config.yaml
activation: "gelu"
norm: "layernorm"
norm_eps: 1e-06
optimizer: "cautious_adamw"
beta2: 0.99
grad_clip: 1.0
Each number is 200 + 40 x the weight over its row's rms, rounded and kept within 0 to 999. Layers, rows and columns count from 0. The size before them is the row's rms in percent of the matrix's.

# layer 4 MLP up, 768x192, rms 0.0822, rows 373-479, columns 160-191
104,239,233,178,193,214,143,168,252,169,168,239,229,175,177,207,258,209,178,199,158,214,229,201,194,263,239,226,168,305,164,145,201
090,255,208,266,220,177,130,212,239,167,167,241,302,157,149,147,252,182,197,172,148,157,257,217,174,288,260,211,162,237,196,195,239
128,207,221,199,204,147,160,192,225,224,229,134,233,253,184,159,191,250,244,179,194,223,189,198,143,244,237,195,165,239,223,263,196
076,176,239,211,241,230,210,160,299,216,224,250,225,250,219,201,171,147,254,213,161,241,218,123,127,264,270,191,225,96,201,148,178
092,243,268,194,191,217,177,239,251,183,242,182,223,194,167,181,264,229,172,194,201,226,214,186,181,222,241,181,191,223,170,206,224
052,227,170,242,155,263,199,195,247,296,134,192,170,224,174,185,249,199,207,318,166,176,270,186,156,212,155,128,184,183,240,236,284
107,277,166,143,218,234,174,217,164,201,153,205,219,211,220,190,214,236,205,183,193,264,221,195,185,173,174,206,173,169,189,188,254
109,172,281,224,249,186,189,220,228,206,158,241,191,148,225,218,243,266,182,196,169,226,197,202,216,158,189,226,85,128,168,228,167
114,160,208,207,180,212,171,167,251,189,194,165,175,179,157,212,303,277,222,207,247,215,226,275,271,188,258,186,88,214,189,219,183
105,237,250,249,131,242,204,206,190,201,230,248,191,249,124,230,191,212,195,222,152,207,203,214,159,230,218,196,253,196,152,224,167
103,237,206,216,228,161,128,236,182,218,128,195,180,199,168,177,232,213,173,178,202,246,212,178,157,269,241,205,225,220,176,154,222
125,197,169,181,237,214,155,249,251,168,175,250,174,136,228,236,247,203,222,171,128,180,218,186,208,213,139,194,173,179,135,122,238
119,184,186,255,128,209,176,189,191,185,238,238,214,233,215,184,264,242,146,180,140,168,226,104,212,181,221,211,221,196,156,202,213
087,272,168,182,216,216,190,213,176,198,158,209,182,172,245,181,248,288,178,162,224,168,245,161,88,211,197,186,159,188,233,161,237
102,245,201,205,182,237,123,185,246,195,145,233,244,198,197,146,272,242,134,197,173,232,219,222,166,249,238,191,220,221,167,172,210
097,200,188,157,158,172,168,260,151,205,197,154,231,165,254,138,272,280,234,215,207,235,197,191,202,226,227,140,175,151,206,206,240
115,213,172,140,177,150,180,263,129,211,177,196,149,233,73,220,222,173,127,178,205,209,205,172,141,184,170,200,264,235,217,199,205
096,235,244,141,171,190,154,151,285,173,184,238,215,202,192,169,224,180,165,200,195,183,261,203,139,181,224,213,151,270,199,201,247
121,267,188,203,234,193,134,239,172,196,159,245,199,241,158,225,227,259,199,205,180,210,230,235,203,161,188,199,182,212,159,221,222
093,180,206,196,197,244,199,216,150,201,234,123,247,216,255,190,197,196,274,205,208,177,211,175,270,270,245,179,194,206,193,237,173
108,217,211,216,227,198,137,179,242,168,175,276,194,209,158,171,242,208,140,196,132,279,254,200,211,252,223,200,222,252,139,176,208
100,307,216,157,221,144,80,254,228,195,216,186,176,213,176,169,231,169,131,176,222,211,255,150,144,187,234,218,244,271,204,262,258
078,233,210,264,202,166,172,207,265,167,188,250,229,261,163,200,253,196,155,139,187,165,206,163,178,255,240,260,199,230,173,166,199
103,288,236,215,206,215,132,179,257,164,210,204,174,236,168,187,256,199,147,178,207,219,246,195,162,183,280,181,232,255,192,216,257
082,228,186,280,168,158,149,150,187,193,145,279,198,169,180,155,221,190,100,173,182,227,271,147,206,129,191,232,231,182,207,179,137
117,190,208,256,160,240,192,176,125,206,230,193,250,186,207,93,219,234,207,202,207,169,188,129,225,253,226,182,85,227,211,161,201
088,203,216,208,190,184,133,216,187,196,224,233,182,184,155,216,196,210,145,176,169,259,222,214,171,197,224,209,191,238,144,193,254
097,189,161,290,274,205,174,180,203,180,195,246,173,137,208,198,228,210,216,192,132,222,260,253,246,234,222,192,171,189,200,142,250
114,272,146,221,231,191,140,195,210,206,178,241,162,214,184,197,244,234,161,219,199,263,220,174,122,229,229,226,223,202,170,207,198
111,207,192,224,216,210,153,231,231,202,199,182,185,208,193,189,241,184,213,204,141,196,212,179,258,247,204,194,167,218,262,155,259
101,237,171,221,255,196,128,196,224,187,174,216,223,180,153,186,209,187,170,158,159,188,220,195,167,206,230,190,129,238,208,188,206
075,222,158,196,197,165,157,166,220,142,214,290,182,134,175,207,316,160,139,167,157,232,185,178,194,140,262,251,168,231,193,186,172
098,247,232,158,181,164,192,220,219,193,163,263,198,180,128,216,229,201,201,171,159,120,236,146,72,156,206,213,225,245,192,122,219
103,284,150,224,189,219,134,176,243,214,197,242,180,202,145,148,242,209,127,198,193,193,210,156,110,245,231,208,209,269,156,187,208
099,269,189,189,181,182,118,225,241,197,141,226,221,220,173,162,256,230,121,186,197,195,217,140,115,293,242,211,226,273,198,189,198
071,237,189,139,252,145,224,172,200,162,181,231,185,213,133,291,270,193,68,177,211,234,238,180,137,156,181,230,224,164,212,216,234
138,149,184,188,245,202,173,238,241,152,168,228,166,223,221,232,240,236,202,208,119,154,224,188,217,216,193,187,174,162,149,109,244
100,234,134,226,154,195,199,198,261,196,176,198,200,166,152,91,205,260,224,214,132,196,253,220,245,199,219,208,161,234,150,153,236
107,237,242,209,187,192,125,245,201,189,196,214,228,231,139,192,252,225,170,191,164,196,261,185,217,231,251,224,207,203,168,181,241
107,211,236,114,246,223,166,203,168,189,148,155,176,200,138,195,273,168,176,185,127,224,206,211,120,216,198,223,156,148,233,166,166
094,274,244,184,148,216,182,191,220,194,196,175,269,261,155,91,216,165,118,222,203,155,219,265,219,245,247,193,281,134,182,181,245
084,192,272,190,135,176,173,212,289,178,142,187,228,157,124,158,213,255,110,203,247,234,213,204,156,214,166,211,179,183,182,80,269
101,222,198,268,239,199,186,215,249,151,174,245,181,222,104,235,194,222,103,206,158,225,222,193,136,131,275,214,196,335,269,143,211
108,231,228,168,233,210,152,278,199,170,197,221,195,185,195,157,211,272,202,204,177,260,268,249,186,248,203,203,148,298,246,130,250
105,218,199,226,218,202,163,195,187,204,153,204,193,216,189,168,226,183,162,156,170,213,237,191,199,238,243,215,142,238,137,211,227
127,127,192,245,223,181,156,246,199,199,143,178,230,220,172,166,213,178,225,199,216,275,199,227,185,192,214,214,194,248,298,241,175
126,171,163,219,256,164,196,233,235,176,180,194,173,159,241,193,264,238,212,192,170,184,215,162,182,209,174,187,182,190,172,134,230
074,215,177,115,243,202,222,233,199,204,192,227,107,252,202,184,230,171,227,205,212,132,169,217,138,205,184,169,221,200,188,194,205
111,265,167,164,277,157,192,194,201,167,186,201,170,208,147,228,279,204,155,197,195,210,237,139,94,204,243,213,228,214,197,185,227
083,217,287,157,233,189,180,176,246,202,175,164,270,211,249,155,241,273,143,167,245,190,157,175,232,266,186,190,182,199,174,157,190
088,277,241,157,120,206,190,251,192,195,178,207,197,212,178,223,141,228,177,221,178,256,209,229,213,254,159,205,231,202,173,206,238
078,200,136,201,107,171,207,100,147,204,200,248,198,215,173,183,270,215,124,191,267,188,222,203,187,137,194,204,179,185,217,159,174
094,291,236,208,148,179,144,210,276,155,201,231,220,203,200,158,224,204,175,190,137,198,229,251,202,322,237,210,195,231,155,196,232
098,234,222,194,241,177,109,201,201,162,188,212,214,207,203,171,255,238,123,182,155,237,232,191,154,207,238,226,180,196,164,139,218
118,202,141,190,222,219,137,259,250,192,150,241,193,210,191,211,254,235,223,187,136,185,232,173,189,177,158,192,171,184,136,122,214
115,198,182,206,209,177,101,147,282,174,151,222,183,191,203,194,247,228,187,175,160,159,224,161,99,208,233,207,185,267,204,148,212
092,242,230,171,138,227,112,232,203,182,222,260,207,176,189,161,178,157,142,183,214,179,207,177,200,222,119,195,271,216,151,173,209
080,186,229,134,222,193,178,171,205,180,257,174,244,206,137,231,197,208,228,134,226,214,185,212,127,213,177,241,229,218,234,180,160
095,200,133,147,145,196,211,235,262,194,161,210,204,233,199,319,234,218,286,216,142,163,196,143,254,214,164,225,222,198,166,169,198
099,201,162,272,268,196,234,146,186,170,180,251,195,169,272,178,238,212,182,174,236,217,238,181,206,195,155,192,184,209,134,148,216
087,173,258,304,209,196,216,182,200,193,190,215,272,171,190,135,221,191,203,207,217,175,192,259,217,244,204,220,94,230,234,181,146
102,255,236,254,167,206,94,182,262,173,190,250,195,216,145,213,249,239,163,188,170,180,249,220,186,158,214,204,192,198,159,221,229
101,199,211,208,186,174,108,214,231,141,195,229,209,184,158,161,237,203,140,184,173,150,243,207,142,212,217,223,200,232,151,156,180
101,295,193,199,237,200,146,201,264,161,198,209,218,208,145,206,241,272,169,158,188,182,275,212,168,288,223,178,213,231,200,211,239
110,219,151,218,255,197,154,120,249,232,199,257,224,204,233,155,130,192,188,170,203,204,209,145,220,160,277,207,172,255,182,229,191
093,208,233,224,232,197,207,225,190,189,185,141,249,207,226,214,256,203,209,206,201,214,191,187,157,223,144,198,190,243,227,297,223
101,228,146,111,307,179,208,236,277,203,201,139,191,251,221,258,213,167,157,201,228,209,219,148,159,214,193,188,229,228,156,181,233
085,199,163,250,173,153,173,152,152,120,179,197,232,165,185,148,207,174,184,179,216,197,167,190,120,263,137,208,257,162,185,212,228
121,200,149,248,230,200,145,201,225,168,152,287,169,170,234,227,290,236,186,205,127,247,252,163,141,221,181,201,154,237,190,176,222
084,189,188,196,216,182,207,216,247,200,130,271,209,176,134,220,215,186,140,186,198,231,162,131,92,141,211,201,208,259,252,122,177
097,226,245,191,189,178,160,143,204,151,195,231,200,191,149,163,229,240,100,170,162,185,204,227,195,208,216,248,219,242,188,188,224
105,268,222,181,157,182,117,182,215,205,166,259,207,231,114,159,252,220,138,184,215,205,230,172,80,283,213,217,228,225,179,150,228
108,235,208,177,240,160,135,169,206,217,199,199,170,127,107,265,236,160,209,186,233,202,215,184,196,140,204,222,203,151,165,146,177
095,166,142,247,207,201,163,209,211,170,199,247,198,149,255,225,271,187,198,200,231,210,184,146,193,192,205,165,110,132,216,209,208
097,207,236,140,214,184,168,242,225,174,221,256,133,170,107,205,249,152,87,165,199,215,242,238,183,183,204,224,232,238,200,203,233
095,231,257,251,201,218,145,226,214,189,205,212,253,202,150,214,250,195,136,180,183,188,212,195,179,250,258,201,209,258,171,192,226
101,209,247,237,197,174,211,241,207,222,223,177,261,241,227,182,177,193,292,217,84,213,194,276,272,205,222,211,192,155,214,232,238
094,246,264,184,206,182,84,238,242,189,212,235,256,189,146,154,255,195,175,166,221,233,230,220,221,251,207,235,233,265,195,193,197
099,209,183,171,229,212,113,158,225,191,207,196,212,253,141,158,252,216,191,186,139,237,242,219,184,215,219,187,188,270,151,170,229
099,278,205,213,238,197,171,271,209,210,148,240,209,241,155,179,226,200,163,187,131,207,232,225,151,197,209,215,258,242,181,160,208
078,191,249,262,201,184,187,156,177,199,131,212,203,228,205,166,219,240,193,233,180,227,251,193,188,212,162,232,202,265,175,166,174
108,185,174,192,193,174,190,228,159,181,141,241,176,166,153,216,181,288,174,173,256,253,178,162,160,108,214,224,178,227,196,230,179
063,153,184,210,168,190,216,218,256,218,261,265,164,214,219,207,180,242,297,157,233,222,168,175,145,249,301,207,198,218,185,168,157
104,209,224,183,272,205,216,263,198,205,275,223,160,270,149,201,149,160,208,188,139,205,207,174,104,288,228,201,255,239,209,212,213
104,222,171,176,224,212,192,222,252,148,172,190,202,173,180,230,225,179,223,164,208,209,229,171,142,220,148,196,195,191,182,166,262
099,273,198,218,179,193,132,193,199,176,190,262,232,217,118,152,241,244,147,184,176,207,249,178,193,267,240,215,235,196,171,205,222
097,206,187,180,200,184,181,243,268,216,181,183,204,233,234,259,171,188,230,205,186,168,194,200,285,234,241,203,193,183,161,206,208
092,255,106,182,227,192,126,215,245,186,141,201,202,205,247,204,214,191,160,178,193,209,237,119,184,207,213,225,196,214,166,204,280
124,168,184,180,151,182,181,162,247,228,202,236,250,157,261,197,233,215,175,179,224,188,212,183,186,259,216,221,267,261,183,202,181
087,261,167,222,241,147,169,169,162,148,121,234,181,181,172,271,237,231,110,177,213,223,229,179,186,147,148,156,220,251,258,202,187
118,161,150,159,197,176,216,214,319,158,160,171,216,146,273,240,242,165,210,199,220,166,191,142,147,238,186,188,190,265,163,242,236
080,205,237,241,121,195,162,152,135,173,155,234,246,218,116,238,226,242,226,174,180,184,186,200,201,197,145,223,188,268,180,241,219
094,200,254,245,224,213,123,202,190,214,202,192,231,189,196,151,221,191,172,200,220,168,217,147,162,298,182,188,183,233,117,169,183
103,234,297,125,232,216,192,270,179,206,250,169,228,234,136,195,205,294,113,208,246,164,213,258,214,259,184,169,272,229,198,179,195
078,199,326,213,162,175,208,203,248,147,152,178,222,217,172,176,209,222,135,154,226,219,213,234,116,202,215,213,137,214,155,151,229
112,225,159,149,246,207,144,215,243,184,151,229,194,181,184,195,232,242,198,175,80,175,228,176,185,272,206,202,173,184,131,106,223
117,207,171,192,268,195,164,212,201,170,176,243,180,236,220,210,244,230,204,197,156,251,266,203,205,173,282,199,148,197,157,153,254
092,166,286,247,130,150,164,100,257,173,193,193,200,179,211,193,208,232,219,225,194,252,217,233,184,240,284,197,125,268,182,222,181
108,246,224,216,229,199,116,212,234,197,193,276,177,199,89,161,299,190,138,197,155,163,249,166,167,264,207,221,219,205,189,171,221
092,210,223,277,195,180,177,178,211,195,185,142,249,237,240,115,150,163,223,197,262,229,179,212,186,175,179,178,215,142,283,237,207
098,247,173,186,201,188,72,205,230,178,117,251,218,136,206,138,182,189,137,219,155,243,234,185,175,222,229,201,176,292,154,198,215
068,190,213,232,187,175,213,225,200,203,164,122,176,132,233,216,181,200,186,143,153,164,213,208,161,240,183,166,233,206,260,146,222
107,165,144,212,247,183,170,263,237,224,172,262,177,211,172,240,186,213,174,176,256,203,221,134,173,168,181,269,187,230,163,155,172
120,226,163,198,262,226,166,280,258,180,189,246,179,202,267,197,252,182,177,179,150,219,257,192,237,181,235,204,157,201,144,144,243
091,277,237,203,257,208,124,193,243,179,201,191,211,151,116,204,253,215,136,195,206,220,222,173,193,300,237,174,196,213,202,208,198
089,240,223,179,165,235,167,162,239,181,193,160,218,210,173,138,254,249,186,243,242,166,185,247,162,308,183,183,241,286,198,164,272
092,201,176,148,206,219,152,183,208,199,186,295,223,160,212,212,189,191,197,179,235,240,210,165,219,206,180,162,181,194,147,183,221
# layer 4 MLP down (transposed), 768x192, rms 0.0586, rows 373-479, columns 160-191
073,190,165,143,222,149,211,190,238,179,148,234,168,144,138,274,295,209,167,205,188,230,208,222,193,192,247,234,128,183,142,113,176
067,218,246,231,210,150,253,187,271,252,227,288,272,211,169,217,189,171,222,187,174,174,172,179,257,255,196,265,142,191,145,164,289
147,213,163,201,224,175,198,245,188,200,162,204,216,170,267,245,276,170,211,183,236,211,220,203,232,218,181,212,182,172,179,210,182
074,153,129,184,197,204,230,182,133,142,150,134,147,189,199,162,186,276,109,210,204,186,192,179,236,196,151,208,240,286,237,228,254
081,173,282,136,170,155,163,163,281,171,223,202,268,207,123,183,247,236,194,216,228,267,138,232,181,220,188,241,167,163,143,214,169
068,187,175,155,258,227,150,166,182,135,197,225,232,261,237,213,223,175,208,202,225,234,168,190,175,224,176,269,231,197,249,203,208
100,182,160,169,209,188,200,152,156,267,120,198,191,214,238,201,250,213,260,152,162,178,125,217,296,254,256,196,201,208,134,234,244
112,228,318,173,193,207,237,146,116,184,209,194,148,207,72,210,229,217,131,210,235,158,237,259,179,328,191,226,226,264,216,223,227
124,221,194,213,206,243,211,210,224,213,233,156,233,221,275,135,180,135,142,186,143,180,198,119,196,195,149,185,255,207,216,269,221
096,187,199,232,127,163,244,195,285,165,211,151,138,218,159,235,187,185,120,151,248,220,188,150,197,259,225,240,120,214,228,196,205
092,164,203,251,206,173,144,250,184,178,140,165,231,235,135,204,280,269,189,204,223,266,179,283,211,185,198,189,213,140,218,211,172
143,200,190,225,187,196,225,174,228,254,168,207,129,208,203,226,258,203,275,244,218,126,209,118,230,188,203,175,91,220,110,191,237
134,196,191,226,208,197,225,243,233,190,221,146,248,196,200,288,252,233,245,178,152,155,223,182,277,229,160,206,189,189,104,187,246
081,184,211,208,176,220,291,195,177,221,156,266,209,157,233,151,258,247,180,217,250,205,165,158,178,206,191,155,99,216,202,226,245
071,225,162,147,216,192,170,161,301,181,239,240,294,169,206,135,323,271,182,206,228,273,213,196,179,175,164,259,195,100,195,233,196
098,161,182,145,150,193,136,193,168,204,81,260,165,271,180,171,223,239,197,256,248,203,219,188,118,174,260,182,176,197,227,158,199
125,210,225,219,165,231,227,164,179,244,203,151,240,211,187,151,276,265,131,217,197,189,211,188,213,203,208,169,245,221,263,202,211
092,166,241,209,162,184,197,164,261,183,227,222,227,172,121,112,238,180,209,227,224,198,200,254,175,162,205,204,222,226,162,194,222
121,187,158,238,199,202,235,121,197,187,180,289,121,162,221,225,205,219,181,222,172,262,196,216,207,279,169,194,137,140,266,185,245
091,209,197,147,215,190,201,130,213,221,183,156,211,197,228,215,222,182,215,202,297,205,303,226,246,196,145,192,175,200,163,219,236
093,175,226,183,213,102,171,157,241,236,208,227,190,158,191,145,306,255,183,215,214,166,261,227,152,232,236,151,214,207,208,257,204
097,158,273,116,158,182,152,182,201,195,192,191,155,160,141,181,243,217,153,220,217,177,162,155,131,132,200,194,200,223,299,290,225
093,152,247,260,218,171,201,208,298,151,164,241,287,248,189,254,210,220,119,156,220,169,169,177,240,169,216,273,187,187,148,209,177
074,188,286,203,197,148,183,161,248,243,200,209,191,181,130,219,315,236,165,236,273,212,231,245,223,152,253,177,191,183,194,191,263
105,187,212,193,288,239,209,293,173,216,196,192,242,264,253,228,152,219,249,204,190,141,221,181,112,208,168,150,200,236,163,177,268
140,226,203,136,193,209,168,239,264,182,167,201,175,224,240,180,171,221,295,197,188,212,187,246,286,175,248,189,223,160,171,196,220
058,180,254,248,194,239,274,167,203,198,262,241,177,233,188,218,153,205,284,158,148,171,208,126,208,231,180,200,263,199,215,180,164
082,135,189,140,240,173,207,213,234,205,225,217,205,226,164,190,199,218,168,234,189,218,147,148,194,223,203,170,158,203,180,214,207
100,166,127,165,202,193,253,232,249,178,190,254,223,201,134,203,271,213,166,180,197,242,216,245,247,226,219,166,326,188,241,248,214
120,144,209,164,253,176,211,192,201,235,176,265,145,158,182,207,220,235,168,213,141,149,219,161,199,197,182,273,168,198,97,129,246
064,188,179,232,261,207,243,235,179,252,177,229,213,181,159,145,118,204,198,194,299,163,203,206,121,186,208,212,226,172,180,221,127
079,104,260,254,194,211,213,188,174,203,219,288,162,228,204,180,213,187,108,230,188,185,144,200,167,202,156,174,242,202,208,251,136
092,229,243,198,130,198,207,155,202,247,220,204,244,243,196,130,227,291,235,218,171,169,248,195,217,157,246,138,117,230,188,175,161
092,187,183,182,172,193,165,143,265,224,252,198,269,211,105,193,258,164,110,267,207,219,219,208,211,194,215,242,194,223,174,159,191
086,204,169,181,155,119,155,207,282,215,197,282,309,194,177,159,242,200,191,257,202,207,212,255,146,179,225,201,265,264,200,253,184
074,201,176,210,278,151,208,175,176,254,191,149,212,182,158,229,162,203,206,206,190,181,207,174,230,182,188,271,192,236,155,180,197
133,212,140,219,162,227,208,206,204,231,159,160,136,263,185,239,212,191,243,249,190,172,198,129,209,231,226,144,132,211,173,95,288
084,228,186,187,160,177,249,261,167,232,168,192,235,189,178,166,241,249,223,246,157,188,187,129,221,160,172,200,291,210,139,256,196
081,158,197,169,215,251,190,240,206,143,170,174,253,258,205,151,307,254,240,190,222,167,250,242,255,216,217,185,150,215,128,198,253
097,169,230,283,189,193,204,184,231,199,244,216,175,176,211,181,117,261,190,193,225,149,241,249,245,127,187,194,188,268,158,212,204
124,190,179,206,279,203,210,238,200,183,228,193,224,265,151,157,231,229,220,206,215,167,234,200,189,248,177,134,202,261,212,261,251
085,129,249,135,184,191,197,214,281,182,155,217,241,241,153,183,255,242,99,202,267,233,235,241,173,187,198,248,148,152,141,111,251
094,200,191,139,169,256,154,268,272,213,250,215,200,280,220,167,154,203,214,202,270,169,219,151,178,273,228,213,173,206,166,265,197
106,164,163,169,195,160,204,201,226,192,171,235,281,232,177,232,221,150,193,189,189,166,219,199,223,289,195,304,247,175,200,224,212
102,182,179,202,153,159,226,217,180,242,166,212,248,236,82,222,213,254,139,184,275,247,239,182,250,184,211,231,119,202,137,200,151
159,152,227,211,136,145,193,192,143,220,188,213,200,189,193,167,234,270,123,212,254,208,220,243,184,232,328,197,249,201,192,232,177
115,195,168,197,171,186,222,220,233,241,186,205,110,163,178,198,223,299,183,262,143,178,267,159,163,224,220,147,186,182,136,128,239
083,207,223,214,204,170,203,144,222,189,166,204,204,240,172,135,191,240,133,229,207,235,176,143,217,161,249,172,232,252,120,166,174
107,156,208,293,193,164,132,229,185,163,198,214,237,205,191,151,210,247,153,179,172,240,241,187,228,124,212,150,174,174,205,194,225
087,186,277,173,218,232,203,202,241,228,131,140,246,189,169,174,217,258,161,191,265,212,173,202,230,233,182,181,178,189,158,207,184
085,200,253,174,139,233,237,157,171,181,160,204,239,190,218,192,209,213,166,230,135,239,152,181,212,249,190,238,214,171,183,203,179
090,197,216,234,237,227,293,252,280,150,195,241,264,233,258,188,150,187,278,184,195,189,202,141,262,207,136,186,219,220,144,173,233
080,202,213,213,236,163,238,233,268,152,141,242,232,140,206,192,189,176,208,198,215,172,244,300,212,254,202,248,181,197,205,209,230
066,218,210,100,215,194,175,176,189,139,231,285,220,240,150,131,237,298,219,210,221,179,199,185,200,130,232,230,206,103,188,178,202
121,175,168,268,158,171,202,173,196,245,169,190,141,210,149,209,210,258,245,228,185,162,216,117,245,159,244,154,96,227,172,173,226
092,207,211,168,232,217,179,243,187,166,172,277,205,206,182,156,168,217,196,200,174,166,211,210,175,204,202,291,315,194,193,215,239
070,235,194,166,144,269,161,191,219,218,177,256,229,142,237,184,207,153,242,210,211,198,200,213,236,169,160,180,208,159,153,261,193
066,157,256,292,167,215,191,115,171,165,160,258,192,192,309,133,254,242,229,207,299,183,184,201,210,176,131,179,172,210,230,206,220
105,204,198,96,209,199,225,198,247,202,201,103,177,190,179,226,191,147,250,169,170,184,189,219,239,257,141,161,219,222,271,188,262
106,167,237,189,221,183,201,161,216,248,258,209,151,175,199,186,245,220,134,248,206,233,261,159,174,210,211,134,174,186,120,179,186
107,250,211,197,162,183,159,255,129,198,187,211,235,223,211,192,133,209,249,242,160,246,173,212,195,198,214,176,300,136,144,258,222
085,152,216,216,172,148,197,183,255,175,215,265,184,240,130,198,301,226,143,236,176,198,253,205,196,145,209,194,192,193,100,213,255
086,162,162,185,155,221,125,163,199,183,151,224,196,219,147,198,209,202,184,232,192,146,200,216,212,124,188,183,221,133,163,218,180
082,238,211,238,237,159,170,188,248,271,116,215,224,173,174,204,198,276,163,268,194,197,223,262,196,189,232,240,218,150,237,183,235
080,197,136,220,245,162,233,204,218,202,238,237,255,290,190,265,207,178,172,188,124,208,151,169,190,184,243,237,194,191,188,187,230
107,126,198,191,168,222,191,181,214,147,197,202,129,178,265,196,142,231,197,201,262,191,246,227,218,138,204,175,218,163,189,188,183
103,165,126,221,188,147,162,251,209,191,234,132,233,201,198,236,155,138,198,180,164,193,166,229,194,259,193,238,150,169,137,199,176
081,154,280,208,172,189,246,237,218,121,212,107,213,167,127,153,190,272,211,107,227,255,180,204,227,196,202,193,217,176,232,200,241
129,234,156,167,211,192,228,172,229,233,166,149,159,229,239,175,231,219,197,224,240,146,193,183,236,252,190,173,140,269,230,180,267
092,165,189,223,205,190,248,233,210,211,230,177,245,241,266,142,183,231,186,171,136,204,219,207,323,178,166,164,229,217,156,224,221
080,176,208,188,202,187,162,181,288,190,182,226,233,267,93,246,254,198,127,196,205,220,204,221,216,170,178,199,194,171,222,225,177
091,221,217,187,181,168,167,254,272,237,151,177,264,248,121,193,229,207,142,214,167,211,236,229,170,152,189,135,261,172,169,293,163
100,175,229,267,188,208,205,183,198,180,173,158,146,189,222,181,199,291,185,234,249,160,215,205,153,141,278,179,129,153,161,217,112
104,194,239,206,201,164,175,83,176,141,184,202,260,236,169,151,132,192,214,215,245,167,210,162,202,137,178,179,238,303,196,238,271
096,132,261,94,212,199,184,266,230,153,204,232,109,209,164,207,260,184,112,178,236,223,208,192,231,174,199,242,238,199,195,264,188
077,245,228,223,182,199,206,214,278,243,184,251,238,202,132,265,246,188,165,236,233,184,207,200,155,166,203,219,159,198,204,202,229
104,211,172,185,200,244,245,231,162,213,207,143,258,283,288,105,194,171,227,206,175,177,205,218,187,227,200,159,251,173,201,159,200
089,148,232,228,197,176,188,243,244,235,218,237,275,172,84,238,254,212,237,194,237,184,155,201,251,170,190,185,270,209,163,227,133
067,152,198,188,193,187,235,146,282,190,170,186,213,208,106,213,185,311,256,156,218,192,159,272,253,147,210,198,136,185,198,190,179
086,200,205,225,188,214,219,235,205,160,184,173,225,239,148,214,224,256,206,225,206,173,223,218,200,130,171,232,174,209,191,199,192
078,200,148,187,204,223,165,284,259,199,253,184,209,170,188,197,184,153,194,204,248,185,172,204,254,196,234,180,178,104,222,217,225
112,209,225,199,167,210,233,201,198,204,211,207,208,233,258,251,188,151,238,226,177,207,258,216,266,255,189,215,349,175,205,159,198
063,189,250,135,254,225,179,178,136,205,180,159,218,240,201,180,229,144,158,224,185,161,229,198,252,193,90,160,239,264,270,228,246
085,161,222,250,240,166,148,191,202,253,204,203,163,193,229,270,229,248,190,220,179,247,238,210,170,165,165,200,175,210,254,194,228
116,200,166,170,239,192,205,218,202,209,106,223,180,202,155,171,179,209,261,162,285,198,221,180,232,161,166,192,82,225,139,212,257
092,171,169,183,245,182,247,197,240,199,130,210,206,186,152,172,211,268,149,224,199,242,175,191,195,204,164,210,235,156,187,270,237
097,81,146,205,220,187,190,205,211,167,209,157,253,230,258,208,131,141,211,165,154,165,165,148,197,217,200,205,175,207,172,180,239
091,211,200,178,282,205,207,234,204,269,142,194,186,173,167,224,201,246,214,160,280,217,181,172,199,208,226,168,164,260,190,250,283
135,119,116,189,256,193,182,220,255,192,227,239,221,162,283,146,235,239,165,210,142,170,228,148,269,231,132,208,189,191,152,248,240
077,208,168,246,260,219,233,220,193,212,202,215,231,209,159,159,254,216,168,236,177,203,280,169,191,168,154,150,178,180,215,205,222
147,165,197,135,224,189,183,232,266,165,242,103,255,216,247,240,182,162,243,195,167,210,166,199,194,284,148,203,202,178,177,147,242
109,176,110,198,291,230,278,223,249,241,238,195,206,185,333,196,180,185,202,220,215,206,218,232,195,226,256,210,221,159,252,159,190
091,171,182,220,219,185,253,179,235,206,154,157,248,230,143,166,195,172,209,187,204,182,254,181,165,228,139,237,169,201,205,219,218
113,189,204,166,222,184,250,196,167,181,207,165,234,220,143,164,216,264,177,163,310,176,187,257,220,212,200,201,175,279,157,146,236
090,176,303,209,177,150,247,239,294,183,129,165,222,196,149,177,211,240,131,202,270,265,201,202,111,151,210,234,156,194,135,152,179
114,250,214,228,129,238,185,199,215,244,176,154,105,244,194,279,217,222,257,276,197,202,244,123,220,204,247,135,162,203,167,100,248
123,179,201,158,206,188,255,270,285,122,157,148,216,185,205,233,180,153,178,233,248,235,223,243,118,268,194,222,186,239,279,113,235
077,202,215,212,191,216,125,161,208,219,170,150,206,214,190,240,188,160,186,183,216,177,187,196,212,251,282,207,218,189,159,206,185
096,225,269,212,178,257,209,280,202,174,194,186,224,221,87,183,265,214,161,195,188,226,213,274,245,259,180,235,219,195,166,259,172
108,159,126,124,193,245,191,161,228,185,234,231,194,154,268,220,264,220,176,239,171,155,261,207,252,242,234,200,185,273,131,235,214
080,193,247,161,262,179,247,177,250,170,205,160,218,168,194,159,223,205,214,193,208,181,190,187,215,195,269,226,194,211,229,181,207
091,225,183,127,218,206,205,175,179,243,264,243,208,255,112,211,230,161,173,229,261,236,135,192,175,185,233,202,212,224,165,274,222
117,233,227,245,210,227,214,251,143,177,215,202,279,185,235,157,224,243,187,229,234,163,197,235,116,272,240,175,230,186,151,295,240
134,157,135,149,237,194,264,220,269,179,140,177,137,262,207,220,186,170,228,162,223,217,226,239,224,249,206,154,174,192,184,130,224
093,214,193,141,227,213,188,252,276,208,165,149,261,148,149,190,274,179,87,228,247,172,246,161,156,233,244,181,290,178,286,225,193
103,160,225,236,231,198,196,147,199,170,220,251,189,145,172,172,249,214,226,213,286,201,195,145,202,141,138,232,132,213,232,192,195
094,212,172,143,229,178,204,181,193,251,131,208,158,196,218,242,191,194,189,198,252,169,165,228,302,252,132,194,195,211,192,191,253